Part of a small language model's weights: untied embeddings.
Each number is 128 + 24 x the weight over the matrix's rms, rounded and kept within 0 to 255. Layers, rows and columns count from 0. Numbers have three digits each.

# layer 12 MLP down (transposed), 512x128, rms 0.102, rows 409-434, columns 0-127
119118123114113113165132143118081140126119119118137109132089111145148115125127119148112117095117125138113121143099127115157168098130106124114154130145142154127134130127104139120076122104128132145142136114150140123154108108117109136102166150159119111190112123109140117133116122133120149121112145115145114123117121155135154107132149152133126150124110133133133199104113120143117150127111
163123152121133136048124161124152136112132138107144118136115156122150145109107176118145122138065134089113122129115057117091114155091157119150161189171170133117148090142144135140144133118103125147131169083162125144150130112139133135116155055150124131124140122101136112096096125149093118171124121128138191085115134136150107082116138105184181149124102128090128132132174120097111136124136
130145137146142104073110150151082126163172147105103154145100109131120138140141139163094138082150117113181129108147129106147186138150111171162129152147113151112100093095073105118163107133110166131112092105126110159139126153137137109124111137181115163145139126090101094126148139146128103111122103136104178116113139147143144111125106170145159120139148129129129137107141144098126120129130
109154135131110134153132153089136155092106115136109156120117079172132089119180135196108136128151131128148135113130124094106176137066123125097105117129172111146126161148135137126146142133164081122196109100122072135132121088168117131099114111135149124148130112162122142103153145091149124123128091165157094131166121128112154115129147110100147186104080102131121102141112147101123141110130
107147109123121086131108107150097117121136161130135134077152135125127159112141144130128110116101093098080148105137108137113139150140150108129118133124116117114124173128135121146104119130129110152118092098087119121119115138102099119135142138158123170051119150133141153120150139108126118131112119151097101112074141112130133086104144128180171114094121135113120140128156151122126095079143
152157120132122143146120125111112183126153175142135109146124129174103128142158085129154140103112085154107141152114107115100132127162134173131127153149157149139084114128145146108153116118113117176137117129110126134141154116132104142111118182117120107238148131144131123147138118105139137122134142102113119117111121104150153147102097092086106134109116155149129168126128119150135151134096
147144095131180118115109153118145109118086110163098147129147165154125135115131096113125119179161108101135155111156146131095121122108110146133127114110135109109103148152157158114163126136128127093118123102133118137103118130153134183152105116163122077173080165080159138124141138127115083110160113095123112137112139108136059116122126145113149135144109116136128076116093135165131126129081
146165133113098103145140138142104146122136117113119155117100105152134147148140114110128164144167117154156141156168105097095128127113126133111095158111126124080122104171124129148137163084114127145105109064124109109162144103106135140145039123164155137156130090147151127141131126111127170097153119168127114121144183163150139104121094135144146200163137128120110108127126150128099108124127
102126126153150123143136153123166121140088145107152132118123120110184161170125122135127113154121104139125096138101151135105087111118132131096106120121167134087141129132128103152115122155127135134124120117142121125117130169158158132109000147095162134165116152130108137175143155097125085168130117138151081107145112155130138124109138137129131085127107128122131098138147160122112136149116
111130115146064147121146127104122131099173139093099142100109127104099158097122119095147120124131114148102131142129120161164139162096132129104076114121160098108160126157110149147121146148150119114176167142122122132092091141113161126091096131126142148168077133126119136151152119107099112149109117137090156166151136164151188168113157142134142134166131145122087147151084148107073130120148
134109133143148118168092134157106120107158105141076188123142141164190108183118173133093106138132139135117137130160111102146134124123080157126157107103141110130117135136097119125104138170114110112076142140133125138111122130115126147124132140135125116107115142119132124133133129168158147144145140141135116142120143085099155120138093096143133138109098117136121140117105154142161116176127
099096139111159101136132097142137093138124154126104104152147083168147153068123161140160130116128120100167142115120158130064171128164105146127097165103180139112131123145115148145134118103142125113125127083150140115091131084126144139094092181119104120140141103141148134138115121107140167104172116158120125115156154154154077113114156124090142159176088179126141167116121140088150172163124
119142106166139119151122130114117133102141136107152090149133122138097136141127107120168104157153134116108136113127043109144093133133137159113175108145142171124150124113106092099133137117125117130128116141132142154151106103112180113158121113175091107171136093115126134152130140121153085117071143160097132136110108116082146123136120121147115119135112148118131168120138119157133136076157
131156130162106122111096111150159113124174096126061128149087144118132138112129115082098107155099138144097122120122113126109142081108104090176119154122135115149128143109136129097134089157120136126078140140154118190132175066167084165151172106120136129170121088157147104115137113098112139168122111108108151154078144092095141148084087109134109120098144148127137165170142122136161147162129
151101116125105164125102117121152109182082109139101139142129124134107128120166140099139149161183138072128141100143112174111106131112153118123119111122134182106102134127142124120122175119106100130148103139123135117111150122121130079123130133115139163049130114084110150171143078094111110137128091124122100160133130147141118098148113151153173141103144142118113179131111083114114122154140
167119102124151122087152153132138105104142125150141122154148115168136102105178100125107154128133119098123128097109140113128150155101146117078132113096116146129128132122169115142142157158113140128089162144129179125135132130115120146122109105126119109136112109109106151096138135106159086125155117065146131093133119117112083096105148131143160111154140128099132162105127149157126156125130
125124117121158159152112133111124144140121107091107133144133150122146142162113105110098102155141107093164110134125145116127149139097121146135116123147175185143105134144152148142136127125100134090146096122126134157133118123132117163114133129124116136049143142102129141115139146111125139101173146092134117135129123135095147134157118139134093121158129113162123144145098158150125140175139
120147150168114148152103106148142128133120117106120146113161115140118101101146132143117118108081116124122108105121167122167124126137085103134183150112146101136146137130135131119117162138105123152125155147128135131097127157121154130084139147147162112101114141137141137158114114136107118137119137180154097138157110099124137129104098087136162159118110105138117167162129140144119138179116
167102154114066170117139120088141116113148071121129133150120145122107102158134116158153107151110169120143124130119093147090181102188120186116114117151097167099124123166155147104151103161095125065114133112142176161123119124131135066142127129127122135151136132100126100123139138158130135084162104124125106157129103119119129147104126123128120109112106130156164085107197152086063150152145
134167140123153147125138092144126147137120096129069110146111147135124148115131140086140132117178119117123185090169107144102138129110112119140142089102132077154141121159139143149171131121141111093171137144105097157153104109093133128132146136182140095204098115115104131125123087135156111098134079146154126127089094096102124181134094117183107080072137104099144142111095117125103130147147
144106095103174120116099132153099164123158144129081115140168125179109124135086118164143138150078110106129098143131095100164132140152111130121152157123160136129167161108134120079114156160098117149145097151148120127148129126114112146119139174110107122070130171137131091106088113154140165133181173107140118129153112147113129112137149122139114129133127167135089143116121118120132096113088
129146109137096123138163114136127154115140106110089094125147113118124124101094150159128077118127116092117107109108139143116120138117112129118138138123151149136120121117114177132137120096143131132195124122113150113117150139123154116109135128079170147143132120145121164136157093147090084137101088126146097114152161125144140158107084121144125153167130129101118088196133073141117177138107
132108131157147101115150140111117151123132163133138106111149133139133138167103131099141160130108157129096138134089109128134134139123143146143140094125093152150108138092084143091156108074126141139148110143120162169141153133130109090107089127158108108189108150151135109153129139120136120124105133121112139117097092174103148116161152126141137123140138153168159111139098105101124152083178
125135122116122137141160132130127103142160158141142086111130146131099186125110133146139135142127113170104141141126137179112145186122162142091079144144116126136128115158111122113111130097150169151122113158146147115099181142114116090113148128095141129101100114130106112103142110133147168155175109154144143109154146112124108137103128080137129147098131125111136106107099122134150121120120
069172130123082130113130091123143132162127096123082131129135145147111136127130122098129165150128117096124136131119128138133117138168113156140152187108155092139148142148180085094166121151134143136146076135091094121144155139121145146132128125155119134134099157123141147129167158140122114166116097112139153136114101098136119132155061151091130125124138114136115127084139139098152092158113
136117117137159086127137113122160099128117126108093142140149129158135120148140163140137115113111158117115116068151124134185117105146146193118158146130148140138137155154109111143132134153116106105159120138140126126112151131105145144118140127136102135131149104133115094143133193146083125129134138144091105125055165099101104133141121133162157141153129135136094078117125131128126129147113
# layer 12 MLP up, 512x128, rms 0.124, rows 410-434, columns 0-127
141117117163140123134124132105212095160118076110163130140112127129145120149129115138116125146141157130102127133097121109090099136150101134120148098102108142165153124136140121117164167102123109072174090094127116095083135125090171148113169171120142153117140125142173158115127158109061160123136137097126152103150163167140105146098151134111068119094094104158125090130108110096103091121144
130086103130121119156151122114144148125138155160142085145136104136122132152152082145164111129102105144180122123133165064151176152148124074142147138129146118126118141120139107164130159097133089090158137127109068114125100180073117122129130153120147141159166148139094126148113117137137122137114145146160154148174143084140115119134124153128108079106150112112118113129132116105109166149113
136113106085117122147152159123121101119135121138147114182148141106117118130127103134116157112127108177126123143122124112144130142151087190119131094150155151118104118104169141145146163125118079092149135122132159120103068102141119121126151117142119090136138127110095142117122174129127101126071127143135140162124108162126121138161156121147133118124176143075104092088154151093169121111097
147064117115142145135127152149144107133097136139160127166134135109160091134119152114115124072137163133146107166094138140137136094141102163132111110140124100111155113125134104101120137126108151129151141118122103127126125138124165182117140143141166163068093144078122129079115116138104145120129137135142112138148084179131148165110176139121115133141151117171129135153124054115119160081118
143103121109140142124127145124172110158085128099159118076135100070117135119092091164126107146094114090148128124084141120145201145144117158127133127142125118158101128155083119133139081131112135131161102095146139133100129126157097151170139141113129169126089113080127124134147143158144127107136131109132117132101114117130145092073113104076147153108128142134076139118121145138126145135137
136165144111098132107195136141120164154115153130132136137185128139127134084104106126145120087121101141144129137117132081071153147121129138126111104138118109110119119134072143142130069133145162124106112132181137108135147128134106160112151120158130164128111125114148112133171125145150076117187127121124115104150095142114115137112089145102118163128136130142109120151122136138165094167133
168147137109089157146092201105144175171135080088113087166106105115181109167128122157109134127128136145139126143136152095106107187092122148118102092158130136144110079132163134124155142116133048137108111132125116123085122174117120162138125150130128128138092128151143081090115136137116122133122144101158113128142172122151149124148133136109135184110146103142105133129120138168136136120175
149138094110155112132116133154134128115106113134133143127164093176144125136118117104142123137151162149142124155131133124101146128148107148126093126132126090109109101116146140119124168104109145112163120068156162122136089115116118137138136103127125122112115138142144123121107071151088126106149118128130140122145151088111126090113079095107155178153119097147144096116166106105192129128112
118106110112139092134131148108126119100107133135148131120145088181144164109107116108130112158133166116128116131077169102096119102130103181105131150149152089168100104108146148167125117133140174177136137106147152123163137128108107119143125155119126126169131168144109098118107154114114152078136143138130147112111116085103097107116132101102113101128121106150160098156117146152121140110126
138143106125146138132134092090116150149109159128130131155107086122120116049141098106103110153167082140141159137108159107132157209091131135122179138098140139116103127107131135106116168110141101147113103128146148116137162131149133141135140115104113133117133108124124138146110160150098112137106166143139134104146107146087099145127154133118145081103142152142151127157149147138123140113106
146160146170124089151150129152139173160116139137129096105127117134153108139121095139190128105098092103144110112090144071157122172098092162151157128098133124151117119113108111154095147110131114122090157115164119139086118086175072097139135128086161159159130147126170120183122138134156124105129147109130128129136133112080102142114113152123128154131149115132139121108184142171153140115115
107153092111139158156122146199076125139090140129135140128123109125117129150142111127134098156144098156132123127127112129129126166082115102106119102122098147128124085158115138131105131082120127137122127136102114128154167142136103146133131112105126123143083156140154144146123102139129120076126137174134105094130068114129168144140155115143109149151125114151103107144098180142134095140115
127128127134135105153129111130105119102119094142159151117125102132154138141118094150165112134096097154130146144106132147137175114135138141117124071138123122133107133119107132146144112101099140126187117130140153149107127159101153147121172147122121161098152092095113100191121129134129103140110090088109154089149112078103159174103151131086121136175138117163104105088107125192118161167153
137147164133149176135141159137090154091155101134145140120112105126140148133063130112138143112112080157097097110128106137101077132136124110161133098103126117102166131140099135148124120164139134108110133142140123104124122139116144142122126161105119192094155097095138158104090139144120118128154159136089139137135126114131124106098162183097090163149173119170111155156123145102118166185136
127106102098147125136143172128130171110111124154141165129145170092131147119146113128121106143112144137136150151128149108166145148149117093103152144111159101110085150099079135138111136150135156139112135096096133065144144146162105091109132131140155112143085138154132074125120115139095116135139104122140141103135116121149131125112136142091137157156152178080119125149069160101160104139112
163127098172127170111146131095120100101132104111150145108101127144118088104119100171163149107125148142105115139127159148147111102157163121074132118157105109142130121162094141135163140139150140125118161161144146112139117129110081116073148101159172121116115098135139093124140122119110167144138136143106157114124115124129102090128079119138118136111121094141092132138097100145185106162123
128142148142075121141116127085128146143096147133132123124080092087149128077080103135140107137145126128127153144129154102122131189135119139116187142109133155116140138122116144111149174124116115142107120137121173119151120105140151122138168114113104143109121117106121128139128143136116128153130142180141166148130109130119141155135154147125170122126137139134131128142170166127110147085129
106136117132133096154159099154133110121131070135136101115141144117124128098148102137136125156112129167153088129103146150126106134129133152171132122112128115152138175070128118121139167118132086133124125070105125137067127138095143175072136091079199118127155131127132141146100054122148124152071135129116135146132086160137107150140176183108096111103146121126123132118115117136165101095156
124130138089134122116119158149135162123172148119131107143142150111103170111123055148110160136109129109126149134123151102106107171144101127128150114117101127142112125141073128182152117124076148111124139156129112104154139117130136143134097125135150111094116132118134127154116156141118108103144111132066148133148091122124127103118111141092113112131166143152171105159114119123156095167157
096153114138147172126140148116106101082119100102104119126116102095105141160119138104109083125155139124127114142158171148147128134111109143116147128188138155094132109146134138137144121118141155114116111101129101093149114128186147091152120107137140093155154154131158153103116123076149111091108119087131142074145102165119153112140128138090140129118119091123145179150124125128159178158106
163094143128116162096142162154140142138159086104150125133101158135120116100126136137082126134164108129090130143116139121142071157123116122181144141153155112091113131134140105145160097121123130090137160105146118132135113129140113084109108121140173123172125146184106112088109130089129129202133162117163116155136137172157107117173112145155089097135145125120189078140126123096125122136106
118159115116151143148069156139140104162083118128188098137082114102111156115134145133145121152147126111090153162130140144077149145118111166076148127157134147120122121138158137159139171100134144145119109132119140134156135101113109158129114144136103115157138128140076115093123157167186127100184138104108155130119079160147130131125163086096116109149123104120136107159102134124169125123102
165090131119139138107139135120125151114109112115143092154096105085105144104155098117151126153115126158129144106160105111136137112148126126179110126154143095137156126108150131142137134148101103104133116126147118135125093165127155136126141073142126116116142150114172121142114140108129127127092132091121151147115111062131128121134120135105169126148118131115120148138136148177138125153117
184147128100118104199175167131133151084145140156120133165124113127090159123126099121113117138139116099120160124130122134112135146169116159120142081132159124131148123124127152142119122128153148116125142113176117105104174081150139150140116118147155168089100149125119107122089131163139115107145150133111138116070128127144183108124166140146113139130151145173102109157091127120105146142145
161132115143154169108117075130128127135082129133158136122137108095133126113143095116130126138166111138126132137135126106145145162165117159125140094080153111152128102158122150084104126145115131117121048091087115145125135147130119120125139132124126144093121132170149111125147077151150098147136136175110138121114118140126146138137131124129132113087094155143127084162135125127124152123100